Part of a small language model's weights.
Architecture: rotary positions, no biases in attention or MLP, tied embeddings.
Each number is 128 + 32 x the weight over its row's rms, rounded and kept within 0 to 255. Layers, rows and columns count from 0. The size above them is the row's rms in percent of the matrix's.

# layer 5 attention output (transposed), 512x512, rms 0.182, rows 272-292,335-355,399-419,463-483, columns 448-511
size [100  93 102  93  97  97 107  99  99  95  96 105 101 108  90  97 101  98 101  97  95 104 100  97 108 106 106 100 105 106 102 100  98 107 102  94 107 107 104 103 101  98 116 116 114 112 119 112 116 105 116 115 118 117 109 113 115 119 109 107 116 110 118  92  97 107  86  88  96  94 101  90  89  95  98  97  96  97  96  89 104  99  94  97]
[[196 127 166 120 143 124  68  80 138 116 163 174 120 120 107 161 191 116 112 106 146 104 175 156 107 145 115 115 161 123 145 160 137 117 133 115 175 143 138 165 147 151  76 176  87 141 141  71 119 125 140 151  99 128 177 106 137 123 145  98  86 141 100 162]
 [107  93 146 130 144 161 126 122 141 153 179  99 114 183 158 103 119 141 138 133 142 127 146 130 119 165 106 152 136 113  93 117 135 179 110 129 110 122 128 146 169  96  95 107 119  46 171  66 162  48 164 129 195 187 111 160 150 127 113 182 102 149 142 104]
 [100 140  84 155 110 146 162 190 184 139 131 125 107  88 137 121 124  99 103  71 113 132  80  97 109 154 125  86  99 178 123 115 157  91 115 189 137 154 134 124 160 160 139 227 152 136 111 145 179 150 178 125 143 108 113  88 153 119  83 162 200 134  99 146]
 [159 138 153 118  97 133 127 174 137 170 130 119 175  83 105 120 129 138 132  97 140 163 128  48 189 138 119 119 112 176 162 130 129 135  93 163 117  94 146 149 171 121  73 141  71 136 205 129 126  61  93 137  93  77 154 130 172 203  48 140 119 114 141 138]
 [130 184 156 111 148 129 137 110  61 134 160 132 122 141 193  64 142 138 126 154 105 147 155 125  93 113  87 112 175 135 152 173 174 189 154 117  64 121  98 151 206 130  86 134 157 147 166 120 101  99 123 154 128 121 115 132 113 113 116 114 153 108 139 133]
 [109 116  57  91 158  99 145 146 159 115  79 154 196 109 134 123 137  98 171 134 157 102  95 142 136 174 112 121 141 198  73  34 102 109 102 114 138 109 117 158 107  78 120 110  42 102 124 143 114 156 121  78 139 107 160  80 116 165 100 128  85 136 128  98]
 [161 126 126 118 186 111 102 137 101 107 143 135  69  95 128  99 153 108 143 121 118  79 219 159  49  61 108 129 144 120 103 120 164 159 182  93 151  85 166 184 138 148  90 121 114 146 138 190  76 114 127 175 141 124 119 136 107  79 160 100  95 115 181  70]
 [123 100 169 122 103 117  92  77  71 141 154 153 114 114  97 123 120 158 120 153 140 154 181 190 145 139 106  55 132 106 200 145  66 173 175 151 129 148 157 140 136 108 119 103  86  66 153 171 120 159 165 154 147 182 155 154  90 170  91 102 136  97 119 134]
 [179 104 180  85 168 191 104 123 139 159 110 170 143 120 147 151 136 163 115 101 128 136 116  79 141 119 159 120  52 141 146 105  74 142 118 184 106 205 117 113 138  81 150 148  72 132 114  99 120 144 104 138 138 176 139 160 170 150  86  92 136 148 124 105]
 [103 163 169 114 108 117 167 191 167  96 145 128 179 201 171 102 146 119 155 136  81 119 111  81 125 138 132 139 188 144 123 123 155 152 159 192 123 156 167 122 118 185  96 195 144 139 136 114 135 142 133 129 163 122 117 163 114 201 117 174  94 117 159 120]
 [106 152 150  77 175 122 102 109 115 162 138 112 102  97 122 138 111  98 153  70 120 138 165 223 170 141 143 129 157 125 104  64 109 103 158 190  83 113 156  94  69 133 108 162 123 162 176 117 144 120 130  89 159 140 182 110 191 107 102 133 171 128  83 103]
 [155 115 140 167  89 127 114  96 171 123 156  82 167  95 118 114 149  73 137 158 158 176 126  50  99  75 132 125 118 139 175  97 180 147 116 124 130 159 107 156 145  84 122 142 111 212 155  98  98 103 125  80  47 174 138  92  56 125 137 151 154 128 104 137]
 [138  92 187 106 212 133 120  99 104 141 156 156 102 167 140 143 175 187 133 144  76 130  60 125 117 140  79 102 168 135 146 106 160 138 170 126 131  62 135 184 102 158  66 108 152  82 104  93 144  83 118 137 166 111 123 124 119 159 145 124  69  91 136 154]
 [ 94  87  92 134  98  90 149 166  76  67 164 148 122 144  73 154 142 133 143 127 150 112 105  78 114 149 144  69  99 119 118 111 112 144 132 140 174 154 110 114 120 182 122 148 107  94  79 158 144 125 103 132 144 148 126 130 176 136 130 130 121  99 134 147]
 [167 122  89 117 127 198 164  99 155  70 159 165 189 105 154 130  97  91 109 161 133 152 114  56 135 145 165 131 139  85 115 154 123  67  63  99 157  90 153 204 200 162 112 103 115 186 113 105  99  66 148 145 129 126 156 120 132  96 148 167  56 183  76  92]
 [109 171  78 118  95  71 118 126 109 125 104  65 153 128 116 148 123 122  96 130 118 102  97  95 144 144 156 132 150 101 105 105 106 136 167 156  90 147 126  64  90  81 139 110 139 124 103 117 118  98 129  92 112 114 169 122  80 113 175 112 154 149 112 186]
 [114 155 137 134  95 129 114 147 153 170 178 129  93 107 125 109  95 116 181 168 121 164 140 119 155 140 126 188 159 144  97 138 112 133  60 137 174 163 109  98 112  85  94 129 108  95 124  98 150 114  79 131 110  60 146 141 110 121  99 175  75 153 119  86]
 [192 157  98 191 133 139 160 110 162 170 115 111 112  87 127 104  68 106  78  83 129 119 134 122 107 109 177 121 121 144 110 154 113 119 152 137 114 146 115 191 124 123 142  76 148 155  99 145 138 103 108 121 116 116 159 107 174  84 178 116 130 161 152  93]
 [126 162 170  89  54 134 159 151 144  78  96  58 126 204 117 137  83 141 129 127  70 132 121 100 112 125 158 120  66 165  92 155 176 114 139 146 113 142 166  66 105 103 153 144  90 152 140 165  75  84 152 162  96  92 146 166 145  99 116 121 156 138 111 166]
 [159 150 130 131  92 166  89 102  69 166 117 111 118 156 136 130 135 145 126  84 134 130  87 133 148  85 162  80 108 130  98 103 170 175  87  60 103 105 138 101 162  97 133  92 100  86 122 164  88 112 184 149 208  98  55 110 110 148  76  98  94  96  75 104]
 [126 119 111 150 145 132 133  77 167  42 158 182 168 177 108  87 121  86 102  69 118 142 111 159 115  91 108 104  83 101 133  96  82  48  94  85 128 111 143 112 170 180  22 148 170 158 146 112 115 151 148 200 158 122 129 162  63  99  89 152  76 107 145 188]
 [100 111 160 170 105 141 161 103  83  95 126 149 195  99 106 152 141 138 174 129 129 127 129 142 128 139 138  75 123 131 112 162 151  63 220  84 102  98  88 186 142 160 172  90 104 173 119 156 162 118 142 154 113 110  80 104 188 103  79 117 109 140 163 186]
 [122  99  63  81 158  72 115 154 180 108 154  75 144 170 138 153 118 132  89 237 150 163 108  59 151 144 113 133  86  96 165 144 136  94 124 134 150 165 167 132 108 120  83 120 148  96 131 143 141 129 118 108  95 162 148 175  68  82 161 107 124 144 140  92]
 [209 165  94  99  96 175 152 113  78 116 138 134 155 165 167 175  80 179  86  91 126 162 172 108 113 168 112 130 138 157 153  98 106 130 128 131 134 126 161 131 154  97 155 148 145 168 117  96 155 140 107 151 105 139 168 131  91 126 133 114 129 158 132 141]
 [132 205 133 102 119 133 110 110 120 123 109 168  99 134 183 188 150 137 127  84 106 168  99 123 157  78 111 149 121 152 120 148 103 180  99 102  94 143 186  96 162  86 126  36 121 150  82 178  89 142  66 149 187  77 136 129 101 165 155 122 116 117 152 130]
 [142  95  80 128 201  92 166 115 116 101 107 103  95 138 144 156 175  85 151 144 147 129 143 156  99 152 113 110 159 115 109 189 128 133 120  71 147 124 112 154 131 183 188 114 234 112  85 111 122 141 135 146 131 126 100 156 141 117 161 143 156  66 109 159]
 [100 130 103 142  81 132 150 118  99 159 119  97 121 104 111 199 162 166 105 136 145  61 185 102 168 167 127 118 136 142 132 128  77  62 109 151 182 132 137 101  93  98 150 199 140 114  90 137 168 182  79 130 192  88 148  62 135 116 135 136 176 110  87  79]
 [ 85 155 155 141 111 137 120 173 157 161 158 136 116 105 166 108 106 195 165 143  88 128 163 142 139 169 156 134 149  78 147 152 128 151 148 133 143 166 136 100 148  51 174 123 129 142 108  79 121 133  99 123 157 188  95 182 189 134 106 191 164 126  62 185]
 [124 139 103 105  31 107 116 118 102 114 168 136 182 133 161 138 152 152  74 118 139 197 152 139 146 176 124  94  81 161 154 144 156  73 113 142 183  92  88 101 112 157 177 132  89 106 110 151 118 184 150 151 158 132 114 161 144 156 116 150 152 151  98 137]
 [100 103 168  94 121 131 108 159 139  76 123 152  98 102 118  75 181 143 139 125  82 145  22  74 143  88 131 133 128 145  98 126  85  96  72 121 182 152  78 104 124 100 127  93 134 144 128  96  99 113 184 160  99 136 120 107 162 101  98 159 142 114 112 100]
 [124  82 114  87  88 153 149  83 104 106 170 167 131 164 198 142 140 127 135 106 119 115  85 131 157 101 113 177 176 172 147 135 170 121 141 133  93  99 158 164 161 140 136 151 182 138 109 131 144 113 161 120 110 109  77  88  84 136 131 161 130  93 145  64]
 [134  53  92 131 142 150 129  86 131 115 138 152 126 125  94  83 187  77 138 102 143 152 147 136 166 114 110 124 129 110 115 136 136  84 156 136 139 115 174 139 108 165 117 124 110 170 196 173 104 147 115 163 127 113  80  54 116 106 130 109 124  83 163 126]
 [134 127  71 199  97 168 155 125 123  93 106 150  51 122 130 181 135 122  76 104  67 162 125  96  51 112 113 104 200 163 173 125 159 129 178 167  79 130  89 150 140 122 175 126  92 140 129 160 119 144  85 114  65 147 145 235 139 172 130 165  63 136 127 127]
 [117 163 174 142 159  99 143 105 113 125 114 125 109 116 143 156 137 216 100 149 107 146 127  86 163 139 116 117  94 118 132 121 115  96 146  65 123  56 150 107 131 136 126 175  85  89  87 117 134 151 157 143 122 160 134  85 215 150  75 147  98 147 148  98]
 [133 200 131 153 118 124 104 135 118 103 158 147 141  88  99 137 145 113  74 105  93 136 190  81 106 131 148 138  88 148 190 201 103  87 116 160 107 130 104 161 140  92 246 142  96  83 190 159 142 156 136 119 116 125 130 177 126  71 116 117 111  86 117  98]
 [164 139 173 185 136 180 178 109 159 157  96 198 139 152  92 138 144  89 111 162 136 114 143 157 104  65 156 109 121  86 155  67 125 117 111 133 128  95 160 149 180 135 135 100  72 126 104 100 126 118 119 198 103 150 134 143 149  66 190 109 193 116 117 117]
 [170 111 145 130  98 153  86 120 110 160 122  77 123 166 141 183 140 144 117  98 131 126 181 123 119 115 103  80 135 145 154 183 130 150 149 132  83 140 152 135 129 123  84  87 150  84 106 154 142 185 122  92 237 131 135 164 102 126  76 167 155 121 162 183]
 [129 120 146 113 106 173 145 184 108 120 117 192 114 152 113  84 111 120 106 176 166 141 130 180 122 115 151 164 135 131 168  27  89 141 128 107  90  89  76 169 101 157 148 198  97 129  93 163 165  90 170 156 123 124 109  69 105 137  77 195 116 101  98  99]
 [143 141  87 112 142 146 205 167  97 120  45  93 152 119 116 169 113 133 151 182 137 125 179 124 114 126 156  90 154 180  90 129 116  39 136 114  40  80  77 117 104 146 148 127 131  65  90 174 142 191 137 126 164 115 142 139 142  81 114 121 171 164 140 130]
 [136 125 106 111 154 112 112 120 155  58  93  89 126 161  84 156 148 114 152  98 130 127 132 168 114 163 120 162 111 115 123 141 184  94 155 121 140 120 161 130 100 140 140 156 162 154  72  85 141  94 152 146 116  96 120 188 121 208 145 162 129  71 126 130]
 [124  97 167  48  74 147 113 136  90 109  97 181 126 162 162  55 151 101 180  70 135 123 132 160 176 137 111  90 146  86 110  72 135 141 159 106 103  73 164 119 180 157 103 138  76  96 142 167  72 121 150 162 144  70 107 106 160 152  90 136  78 148 125 103]
 [172 151  47 108 121  64 154 124 143 103 114 132 109 108 161 166 107 127  40 157 100 138 144 116  52 123 105 143 157 127 110 133 104 177 130 167  83 142 132 110 146 142 153 101 172  88 141  94 111 101  62 135  74 184 155 132 101 150 164 150 186 144  98 160]
 [170 182 146 165 152 142 153 110 119 151 123  70 165 202 139 114 120 130 166 160  92 150  78 121  90 117 110  87 124 134 102  83 167 150 172 160 111 169  89  92 162 151 120 107 116 135 147 114 171 152  99 130 153  89 109  49 151 125 140 159 184 146 111 132]
 [162 118 177 120 192 120 140 109 155 138  94 136  96 172 102 153 119 161 112 113 115 162 115 140 123 159 165  74  91  77 160 129 110 166 169 118 132 142 113  88 162  61 136 144  98 161 112 193 106 174  87  90 169 127 127 145 108 140 102 155 125 134  65 157]
 [ 74 132 110  89  51 147 147  96 140 102 133 113 144 123 115 196 116 153 131 167 155 121 101 152 121 104 174 200 170 186 125 196 119 202 105  96 129 100 106 108 162 159 161 120 129 160 123  83 108 150 124 131 127 132 115 140 129  63 154  86 128 102 135  88]
 [131 150 132 114 183 125 110  91 141 145  58 150 158 197  71 147 183  57 113 154 177 137 137 144 142 154  57 135 119 102 100 244 103 154 154 144 119 126 161 168 139 142 105 161 155 142 108  97 134 146  75 104 154 116 192 135 136 156 175 135  92 154 150  97]
 [116 159  75 119 119 111 121  84 161  94 131 145 137 152 146 180  95 101  62 125  97 148 178 173 119 132 173 120 148 130 126 132 145 143  87 103 116 113 132 166  79 146 109 153  93  74 111 196  89 154 176 104 142 171 116 186 124 150 175 111 132 131 148  81]
 [149  92 125 134  96 123 106 126 129  77 157 108 138 183  92 131  24 152  91 134 112  97 110 107 100 135 142 110 117 126 136  36 170 115 111 107 182 109 110 142 150 116 131 133 108 105  80  63 146  77 112 126 130 131 150 120 136  89 157 121 145 102  62  98]
 [131 180 171 131 123 107  82 162 133  97 170 111 116 145 109 154  97 127 156 146 137 103 138 102 121 145 125 168 100 128 138 178 108 150 115 142 158 148 137  86 180  96 137 136 132 171  92 134 170 123  50 123 116 139 106 114 152 150 135 125  94 180  95 169]
 [131  95 142 147  82 176  92 125 141 133 142 150 130 182 165 110  80  57 122 125 121 108 113 136 149 155 205 147 121  85 155 169 182 135  90 141 105  95  75 121  95 166 118 118 188  98 172 133 167 135 125 170 106 144 168  74 108 114 151  45 143 155 125 145]
 [149 161 149 132  98 158  56  71 131 129 181 167 121  70 145  84 114 150 175 145 157 146 104 124 130 102  98 119 132 110  82  85  65 114 121 110 191  71 155  87 113 127 154 118 120 186  90 100 146 106 123 150 137  41 153 166 166  97 114 119  95 158 178 154]
 [ 90 137 136 156 104 110 149 151 132 131  77 160 137 124 109 119 120 151 169 103 126 139 167 121 139 136 128  66 126  66  97  40 130 138 138 119 137 119 153  82 118 126 124 143 147 140 139 132 147 137 133 149 123 100 112 129 143 108 152 158  88 141  54 154]
 [171 110 126 104  86 104 112 202 138 135  88 101 130  47 133 121 139  92  94 143 206 142 126 123 169  96  96 127 102 166 112 174 159  66 116  62 144  98 140  83 162 146 144  98 116 136 113 122 150 186  99 124 190 141  99 118 147  62 170 113 115 120 108 136]
 [140 114  76 151 147 144 106 112 155 107 112 130 134 118 150 107 153 151 105 136 108 132 144 117  48 128 113 122 152 152 115 130  97 128 156 149 162 111 103 190 106 126 160 114 138  83 134  87  92 127  98 105 109 126  78 112  98 148 162 165  90 162  92 119]
 [ 46 185 135  90 150 166 140 180  62 155 103 154 110 162 108  60 112 232 166 107 104 132 139  84 114 133 116 114 143 162 116 101  77  85 180 130 161  96  86 104 107 160 166 154  90  92 181 200 190 164 124  88 112 122 138 159 152 171 135 166 113 130 181 169]
 [ 99 132 143 139 134 180 111 152 123 111 105 137 109 119 125 135 107 186 130 155 119 167 141 141 142 102 153 142  75 152 118 193 136 141 121 112 110 187 131 148 151  87 127 118 167 109 158 112  86 143 137 125 143 126 141 118 131 133 121 142 126 185 156 133]
 [181 140 113 119 120 141 177  93 175  78 132  88 130  65  88 122 146 158 167 124 178 113 137 136 105 131  88 175 108 146 189  99 120 146 113 131 172  98 145 117 115  75  56 146 128 204 143 133 151 140 127 174 117  81 107 166 120 118  98  71 147 153 148  99]
 [140  97 171 151 125  96 149 144  78 183 139 149 123 117 146 125 116 201 164 170 120 103 118 158 121 126  67 133 114 189  90 136 124 175 105 113 156 121  44 148 100 127 129 123 118 128 121 125 209 135 157 161  93 178  98 140 135 116 111  89 133 148 176  53]
 [121 209 195 119 131 150 114  89 175 117 123 108  89 173 166 136 130 137 104 116 105 159 124 113 131 143  81  88  50 142 144 116  98  87 138 115 156 123 118  81  79 126 124 114 134 140 150 148 136  84 148 125 147 145 105 106 114 118 139 175 176  50 142 148]
 [111  71  87 115 133  60 135 121  82 117 119 115 127  88  91 156 101 140 175 119 164 106 103 134 149 136 122 117 152  80 146 110  79 136 104 118 165 126 112 168 145  65 155  65  98 153  65 184 175 132 139  95 143 119 150  86 100 128 115 107 182 139  64  94]
 [140 124  99  95 139 178 118 138 110 124  93 102 151 120 100  85 157 106 141 158 179  76 165 119 107 153  81 155 114  86  97  54 140 118 152  45 136 107  72  50 131 131 116 162 155 105  62  86 101 113 108 101 194 122  78 101 101 164 145 166 138 115 159 138]
 [ 67 139 133 131 164 101 135  65 134 111 143 222 111 105 120 140 113 163  90 113 101 130 183 169 145  77 147 157 174  75 168 103  98 136 148 129 127 104 127 116 174 117 117 175 195 136 134 110 158 156 118 140 127 216 163 105 175 125 152  95 127 133 199 133]
 [138 106 142  76 149 146 128  92 167 166 160 139  57 136 168 136 124 163 161 130  72 120  75 148  94 173 132 133 148  92 142 148  85 104 130 117 165 147 137 101 162  81 108 151 171 153 139 120 165 173  78 184 121  70  90 163 122 165 174 107 138 165 114 108]
 [174 100 150 125 150  87 115 156 117 146  86 191  70 107 149 114 136 155 116 118 156 111 124 160 139 154 138 198 100 152 141  70  97 123   1 126 141 138 157  94 103 124 136 117 143 106 132  54  66 149 114 126 141 209 127 149  91 105 126  90 150 110  94 167]
 [115 120 133 161  93 150 108 196  31 107 164 113 172 131 161  98  97 129 147 113 125  91 119 163 142  83 129 153 155 161  83 136 129 151 154  85 122  61  76 119 124 106 162 126 136 165 163  96 149 159 119 116  55 136  82  90 195 162  97 118 233 151 135 118]
 [125 145 142 118 153  86 114 182 119 139  79 133 126  70  83 111 143  83 123 177 110 102 118 127 156  54  95 128 105 111 122 152 112 102 156 145  32 228 127  89  90  95 154  85  77 132 120 161 147 146 136 111 113 115 107 114  85 156 123 162 141 144 132 146]
 [ 87 134 165 124 119 154  75 118 111 144 154 101 134  99 112 155 134 157 109 157 179 124 162 135  86 140 148 137 114  99 150  69 127 131 117 152 159 168 109 119  72 122  85 108 125 149 136 124 137  62 228 156 111 160 111 180 124  69 149 125  81 133 163 129]
 [122 101 148 108 117 140 103 160  91 118  99 107 146 128 159  84 113 156 153 161 148  74 168  63 145 120 121 151 115  82  87  58 144 173 153 171  85 156 165 104 151 107 118 100 125 105 152 112 132 118 145  96 129  92 145 115 118 139 139 117 145 128 120  79]
 [101 155 147 212 129 135 104 118 168  75 121 128 128  94 130 136 182 123 148 127 126 162 114 148  75 109 150 125  95 113 115 148 129 143 155 109 138 185 134  67  82 143 143 124 139 139 126 183  84 134 169  62  77 138  98  98 169 124 121 120  26 135 150 180]
 [146 100  83 116 155 158 175  78 125 169 109 117  83 196 103 161 139 134 112 145 146 204 121 122  81  49  92 142 135 108 147 128 140 112 133 129 160  96 155 177 114 159  73 124 121  47 119 136 120 144 139 172 175 101 160 116 135 107 108 116 109  95 155  85]
 [ 95 143  83 107 152  70 228 156 139 116 124  81 141 121  53 131 137 181 154 124 149 186 112  84 176 144  66 159 133 134 125 116 103 115 122 155  99 161 142 113 115 106 151 148 128 152 100 105 135 117  75  51 151 134 151 153 155 137 108 151 136  83 107 187]
 [163 170  96 153 128 144 154 149 136 116  74 131 135 114 148 187  76 131 112 143 160 113 185 127 120 156 118 164 128 106 154 179 250 110  86 156 113 158 170 163 132  95 123 179 151 154  90 145 125 165 111  33 163 142  95  65 107 106 193  87 117 147 130 149]
 [135 123  77 182 145  81 132 131 116 118 158  63 118 122 114 161  93  79 112 151 175  87 108 139  89 126 107 166 178 125 127 162 127 157 164 139 101 116 109 165 113 114  70 129 116  99  96 127  95 146  94 127 121 132 150 134 133 125  83  94 117 147 157 157]
 [ 94 135 113 127 158 113  82  74 115 133 105 132  48 173 153 137 110 145 158 110 190 134 127  92  90 145 150 140 122 103 139 219  76 142 131 156 166 105 110  96 113  87 130 137 109 144  42 138 114  39 148 153 123  96 132 127 158 118 139  96 196 149 150 146]
 [132 117 190  74  78 102 105 126 114 163 124  95 188 107 130 112  90 171 156 145 150  88 110 130 168  78 164 108 109  87  97 106 109 157  77 102 184 129 165 149 100 114 146 103 119 125 126 149  85 110 109 172 166 157 166 138 114 102 152  51 130 157 131 151]
 [139  87 165 173  99 108  77  80 157 153 189 151 122 157 118  95 162  77 101  88 133 127 105 120 160 133 103  92 156  85 159 173  94 148 112 202 128 193 171 110 165  60  98  76 168 102 158 142  79 100 133 150 217 121 128 164  84  80 120 122 123 103  96 133]
 [115 110 106 143 152  90 137 123 169 151 118 180 107 132 114  91 112  90 175 116 167 183 131  95 176  95 133 128 150 125  77 149 101  93 121 125 115 133 152 102 154 132  95 173 165 150 133 171  96  78  93 111  60 108 159 118 128 130  95 128 149 132  90 122]
 [154 123 113 117 146  93  84 133 169 147 152 165 143  94 131 148  59 135 135 164  81 136 101  87 181 102 153 135 137 121 107  72 177 116 172 116 118 130 107 159 141  86 152 102 161 103 140 107  85  81 111  83 135 124 139  96 126 195 154 176 121  65 125 174]
 [102 108 113 100 137  90 135 136 136  65 127 123 177 151 141 100 125 117 135 148 138 107  65 121 149 108 184 100  86  74 111 111 120 109 148 110 121  68 165 118  96  72 113 131  85 110 157  84 143  95 108 123  75 104 140  98 156 139 146 186 112  57  92 180]
 [145  72 130 121 148 118 160 118 175 136 158 136  97 115 128 116 133 131 140 146 141  78 159 157 102 127 142 134 113 133  45  68 202 117  96 155 178 151 196 135 140 122 151 142 129 136 123 152 130 153  87 149 115  84 128 190 178 126 102 117  82 155 109 166]
 [126 186 134 186 162 118 167 125 127  39 114 177  82 184  99 130 164 116 100  99 125 133 143 162 130 113 108 160  56  97 186 160 150 158 126 140  94 137 147  99 130 170 139 172 200 149 162 114 103 120  73 130 114 134 119 168  98 151 158 149  87 100 155 164]
 [ 91 158 139 106 129  72 152 143  66 115 120 202 131 156 139 190 135 111 129 110 114 168 107 108 160 151 130  90 130 143 132 196 106 149 109 121  68 137 167  97 102 132 101 107  61 145 200 159  70 171 173 145  88 146 114 138 100  83 128 106 114 140 139 115]
 [182 148  89 172 186  79 116 147 138 229 113 132 121 122  91 158 173 117 133 180 146 114 123 198  88 158  32 127 139 167 129 201 131 151 125  76 171 175  89 115 113 104 186 102 125 176  88 155 153 128  82  60 143 120 146 141 121 135 181 112 116 121  97 140]
 [106 117 151 150 113 137 175 132  69 102 119 124 158 185  96 113 103 124 132 117 204  77 142 124 175 111 118 135 130 141 101 102  95  73 181 159 130 144 126 128 135 141  87 173 103 134 147  83 122 111 154  75 123 184 148  97 178 158  58 142 156 150 147 126]]
# layer 5 attention value, 128x512, rms 0.186, rows 80-100, columns 448-511
size [ 98 102  99  98 104 100 101 104 100 100  99 105  99 101 102 100 101 102 100  98 102]
[[ 95 156 119 139 166 155 130 116 133 171  78 100 156 139 122  92 181 156  75 108 135  94 132 130 123 151 136  98 104  84 139 116  95  61 143  99 172 181 130 126 206  84 169 127 148 151 114 101 119 116 149 147 197 123 114 160 108 124  86 174 109 182  94 198]
 [164 101  80 183 115  97 162 111 149 107 123  98 126  99  99 119  98 165 158 122 166 132 132 128 182  58 180 135  97 113 152 144 192 145 110 109 176  99 216  89  91 135 135 126 170 107  81 174 137  82 145 125 165 131  91 133 181 151 123 140 152 159 130 110]
 [ 92 166 135 132 143  99 165 175 135 111 132 144 114 111 135 138 132 118  93 118 156 144  63 178  81 140  95 119 133 139 170 137 128  92 105  68 128 100 139 163 189 103 135 158 114 137 149 142 120 170 116  83 165 115 129  97 137 135 149 152 131 103  24 172]
 [141 177 156 106 117 145 192 101 179  86 121 116 116 109 129 113 133 113  70 103  86 139  55 137 121 184 118 118 161 119 163 107 136 105  88 130 127 103 180 121 120 141 105 119 173 145 125 108 113 118 173 122  61  47 155 121 124 129 129  68 119 152 177 122]
 [171 100 123 101 144 174 165 211  81 136 156 124 146 113 121 115 151 137 159 147 121  43 131 138 106 170 185 130 143 110 113 141 147  99 143 114  63 162 134 146 206 157 150 154 103 150 134 139 116  75 152 223 162 111 155 113  99 125  82 100 142 124  87 127]
 [146 106 130 114 138 110  83 126 128 158 114  97  94 101 140 108 134 123  61 144 130 126  98 119 141  91  64 129 146  67 101 129 130 147  79 149 142 110 147 121  84 129 153 163 171 162  83 134 158 147 128 160 172 106 111 106  71 116 143 167 104 153 180  78]
 [181 106 101 152 157 146  86 108 144 168  91 106  92 137 169 166 100 129 176 124  76 125 138 177 148  65 146 121 142  99 141 157 126 144 165  64 129  81 113 150 158 153  61 107 151 137 116  98 156  94 106 111 133 124 132  98  83  68 143  94 112 189 147 173]
 [144 157 135 106 123 113 114 129  48 135 101 132 168 166  47 159 145 118 131 119 132 105  91 177 121 115  94 114 123 112 115 124 126 137  77  76 128 116 168 110 128 191 114  82 137 121 125 110 161 182  97 119 116 185 132 156 156 139  97 123 162 126 121 125]
 [ 94 142 121  59 104 180 108  95 139 159 165 131  84 119 111  42 146 146 123 104 139 147 151 143 138 147 138 106 127 152 206 125  68  99 116 156 186 210  74 122 118  94 174 152 104 146 127 124 111 120 112 164 184 133 104 106 126 128 124 191 178 126 107 179]
 [175 160 155 103 173 120  84 119 104 154 163 140 109  97 105  57 124 130 116 105 122  71 105 134 198 115 145 113 171 120 172 137 178 167 168 139 106 124 135 137  86 178 140 108 168 163 137 105 120 126 127 100  93 128 117 126 162 169 117 163  77 168  66  88]
 [123 212 117 100 155 131 186 164 123 154 132 107 116 176  53 120 103  90 195  94 124 110 104 131 156 115  91 166 109  69  97 115 139  87  98  84 120 159 146 113 128  86 107 138 131 101 131 117 119 145 137 114 139  90  71 180 111 156  73 137 177 105 155 139]
 [136 117 102 143  89 127 109  97 124 127 122 128 106 183 122 139 103  96 127 160 153 197 195 151 161 129 159 102 110 104  93 124  92 149 129 118  36  73 157 139 104 122 117 168 100 160 113  80 127  85  77  77 118 160 154 101  76 142 160 110 115 149 145 204]
 [181  82 145 132 123 162 143 112 108 117 179 138 138 108 116  69 169 129 186 163 102  88  72 159 161 155 110 131 133 115 218 128 122 120 126 133 133 143  52 112  91 153  94  79  81 138  50 114 136 130 125 102 136 120 145 122 168 104 120  83 143 165 148  84]
 [ 91 121 114 138  24 137 117 145 113 111 207 131 186 104 132  70 159 177 116 130 170 139 146  97 120 182 166 114 143 182  95 145 115 133 128 159 135 135 165 149 108 124  51  88 138  95 125 110 112  83 117  82  97 128 146 120 134 133 136 121 124  89 140 103]
 [148 171 112 111 121 149 138  81  90 106 154 131 141 131 150  76 133  67 123 178 119  91 147 150  93 126  76 122 150 101 192 135 112 112  85 162 117 180 126  64 127 112 125  95 110 118  93 108  93 137 134 164 157 136 170 135 163  84 150 104 104 152 189  76]
 [163 156  86 125 113 135  95 133 131  95 112 108 125  82 131 135 119  45  96 113 135 117  74  93 139 115 127 120 127 164 126 142  90 114 132 175 132 157 106 128 118 150 137 151 166 102 138 138  86 176 129 142 117 172 104 130  77  86 121 114 115  90  74 131]
 [ 81 143 157 121  80 138 129 145 173 142 156 126  85 187 141 121 155  94 194  69 132 152 173  94 139 133  53 121 130 132  80 130 133  84 116 115  67 120 102  99 126  96  79  98 114 176 155  79 169 123 135  84  78 126 155 176 109  88 153  90 113  66 101 118]
 [165 167 139 127 123  41 142 168 130 144 141  88 107  30 115 111 146 180  57 144 153 112 132 147 145 140 139 164 118 140  89 104 134 165 101 119 136 132 138 158 145 122 166 124 151  93  95  96 139 136 171 163 179 115 129 134 116 151 109 157 130 149 177 136]
 [105 139 168 119  85 146 104 147 106 124 137 142 130 130 145 214  96 169 149 157 108 129 130  96 150 137 162 133  65 135  93 130 183 195 133 182  75 134 191 150 121 105 119  93  85 128 160 117 208 125  84 153 119 167 142  62  82 138  32 132 113 134 152 105]
 [128  87 154 149 153 140 189 136  64 172  67  93 123 117 120 119 137 130 142 116 115  72 129  69 121  86  84 103 139 126 133 114 162 167  34  68 118 133 125 164 143 127 190 148  97 231  94 160  91 141 159 182 131 140 131 131 113  93  91 126  49 106  96 120]
 [124 128  82  95  98 204 190 143 187  94 152 176 127 165 163 118  43 108 126 120 138 116 137 122 121 136  92 131  84 169 164 129 144 109  69 116 164 136  86 136 112 206 141 124 171 108 155 146 159  74 141 107 142 133 157  80 118 111 108 146 109 106 126 159]]